Part of a small language model's weights.
Size: 15 layers, width 256, 2 heads of 128, MLP 2048 tanh GELU, vocabulary 1024.
Each number is 50 + 10 x the weight over the matrix's rms, rounded and kept within 0 to 99. Layers, rows and columns count from 0.

# layer 6 attention query, 256x256, rms 0.0383, rows 165-186, columns 32-63
55 48 52 49 48 25 35 50 47 69 39 49 31 72 50 46 57 44 49 36 40 42 55 49 54 47 46 67 47 51 53 58
43 60 44 57 49 56 58 32 59 35 65 55 56 47 85 52 68 45 51 38 50 50 50 45 64 48 62 53 68 49 44 54
45 53 44 49 50 53 37 59 49 62 33 39 64 40 36 55 51 56 59 58 47 64 39 49 44 47 62 51 40 68 46 48
58 56 47 45 49 60 56 66 72 54 46 42 58 47 45 50 51 47 51 59 40 44 46 43 69 47 57 45 41 57 60 41
58 36 54 53 51 48 47 55 54 39 46 62 58 50 62 48 52 62 49 64 40 32 47 59 48 42 42 59 42 57 63 48
37 47 49 31 50 56 48 52 59 54 64 45 47 66 60 63 30 50 46 49 44 48 33 50 38 55 47 64 53 37 63 52
26 64 61 62 41 61 61 74 37 56 33 54 61 57 72 44 48 51 51 45 26 62 46 48 46 63 57 53 43 48 55 49
59 48 69 49 39 26 40 42 48 50 56 53 44 67 54 57 64 48 38 48 62 53 47 66 22 45 48 45 43 50 36 60
52 38 50 52 57 48 50 46 58 26 55 44 57 51 63 38 57 66 42 40 62 49 46 55 56 46 67 51 56 51 43 49
38 52 44 47 60 58 58 58 55 60 55 54 66 42 55 37 48 51 57 45 41 34 48 34 55 51 71 49 31 41 51 50
31 67 45 59 59 46 55 62 22 61 52 48 54 40 41 56 39 56 41 42 30 55 47 55 50 49 53 46 58 36 53 53
60 37 42 49 46 49 49 53 66 43 46 50 49 62 43 49 56 53 43 57 46 41 50 60 63 43 37 61 44 48 54 46
51 59 46 52 60 52 60 62 48 59 49 66 67 30 58 44 57 31 44 55 51 42 44 40 43 61 49 43 54 70 57 44
46 64 43 53 53 48 57 60 39 53 38 47 45 45 39 43 50 55 53 64 43 63 47 61 54 54 49 54 42 37 48 35
55 54 43 55 28 52 53 37 35 52 52 41 61 35 45 43 37 46 52 55 45 49 48 41 54 41 41 22 46 43 40 14
49 55 60 51 44 51 46 50 48 68 50 53 50 49 50 48 51 51 59 47 56 48 47 46 56 47 59 45 41 60 47 35
54 44 45 54 37 38 38 22 57 52 66 48 36 57 56 44 50 49 33 45 70 56 53 51 52 50 41 42 47 55 51 73
44 49 60 59 54 57 43 66 47 43 55 47 62 54 43 55 35 18 58 46 39 43 45 55 56 48 55 44 41 53 56 56
49 45 48 60 44 40 36 39 59 44 59 37 52 51 30 40 47 50 46 61 49 59 52 38 45 53 45 39 58 47 42 43
47 50 50 41 43 49 63 51 54 44 57 45 55 67 46 36 44 63 55 66 37 19 40 19 55 53 58 51 70 35 51 46
51 50 39 32 48 57 54 50 62 48 59 51 53 51 71 44 58 36 60 52 39 39 43 58 57 44 52 55 52 49 46 53
65 73 49 45 51 48 57 47 60 60 43 50 45 22 49 39 52 54 56 53 45 60 53 31 52 42 50 36 61 47 42 51
# layer 6 attention key, 256x256, rms 0.0384, rows 165-185, columns 32-63
54 37 64 52 39 52 39 39 62 12 60 54 59 60 32 49 59 54 42 71 57 51 46 59 34 51 41 58 58 53 31 44
61 45 46 63 39 54 33 62 63 75 58 45 62 44 63 56 32 46 59 60 52 49 50 53 41 49 64 43 63 64 63 39
57 41 40 56 37 52 65 51 30 35 32 42 74 17 64 45 52 47 44 45 34 42 45 39 54 45 62 46 54 46 59 42
41 55 39 61 55 55 66 60 35 57 59 64 66 47 54 51 51 64 49 58 44 54 44 43 62 52 56 20 52 44 58 37
33 57 40 53 43 51 54 60 68 58 43 50 51 45 68 38 64 39 44 39 57 49 46 59 42 69 45 51 59 47 58 51
52 50 70 46 67 44 47 60 33 33 44 79 35 69 65 42 58 60 79 60 55 56 56 58 21 42 57 48 50 49 47 59
48 57 32 35 52 63 62 48 54 47 48 48 58 55 49 57 56 49 49 35 47 52 54 58 65 68 54 50 64 43 71 42
51 44 66 58 68 42 54 56 53 48 48 45 40 64 39 45 58 61 55 44 59 64 63 53 38 52 31 71 37 61 37 33
51 43 47 43 66 53 49 70 56 62 50 45 31 51 50 35 56 64 50 53 55 66 42 48 49 39 64 67 47 53 38 51
60 50 24 48 62 47 56 58 46 38 42 56 51 57 57 59 53 35 51 46 58 54 48 46 50 32 52 38 42 62 61 32
51 53 28 49 50 69 59 58 37 48 50 53 72 56 39 52 66 49 43 48 37 46 41 53 48 54 47 29 64 53 58 24
40 51 49 46 63 42 40 49 53 59 46 47 40 55 45 44 48 69 64 48 54 32 60 59 46 52 35 67 56 55 43 54
49 53 28 43 46 80 40 47 49 51 39 34 66 45 66 52 53 36 47 55 43 64 51 53 48 78 44 40 36 63 78 44
51 33 44 39 49 53 55 51 55 51 48 35 56 32 67 46 44 55 57 40 45 46 53 51 51 51 65 52 46 33 52 52
46 53 42 51 41 66 52 48 35 55 61 33 47 58 53 63 30 56 44 59 36 43 59 38 54 48 52 45 69 65 63 46
50 60 46 52 16 66 71 59 33 47 53 53 63 51 62 47 49 50 50 56 34 57 39 39 64 58 45 29 50 39 64 50
62 34 76 53 53 40 52 63 54 29 48 44 34 69 34 50 28 58 51 45 58 59 56 61 49 38 40 81 37 56 37 61
58 38 50 52 59 56 65 49 51 62 47 63 62 57 58 59 64 65 40 52 48 43 66 61 53 57 41 40 66 52 60 49
64 45 38 54 48 47 59 68 54 58 68 50 49 62 46 59 59 54 41 45 43 53 47 39 60 59 54 50 63 55 51 49
36 56 43 52 61 50 36 47 48 47 38 66 62 44 47 40 64 55 45 47 53 49 56 64 40 55 52 62 54 67 51 53
36 43 62 61 45 62 49 54 42 62 59 64 56 39 53 39 60 51 56 54 51 58 59 54 50 62 68 32 51 47 54 44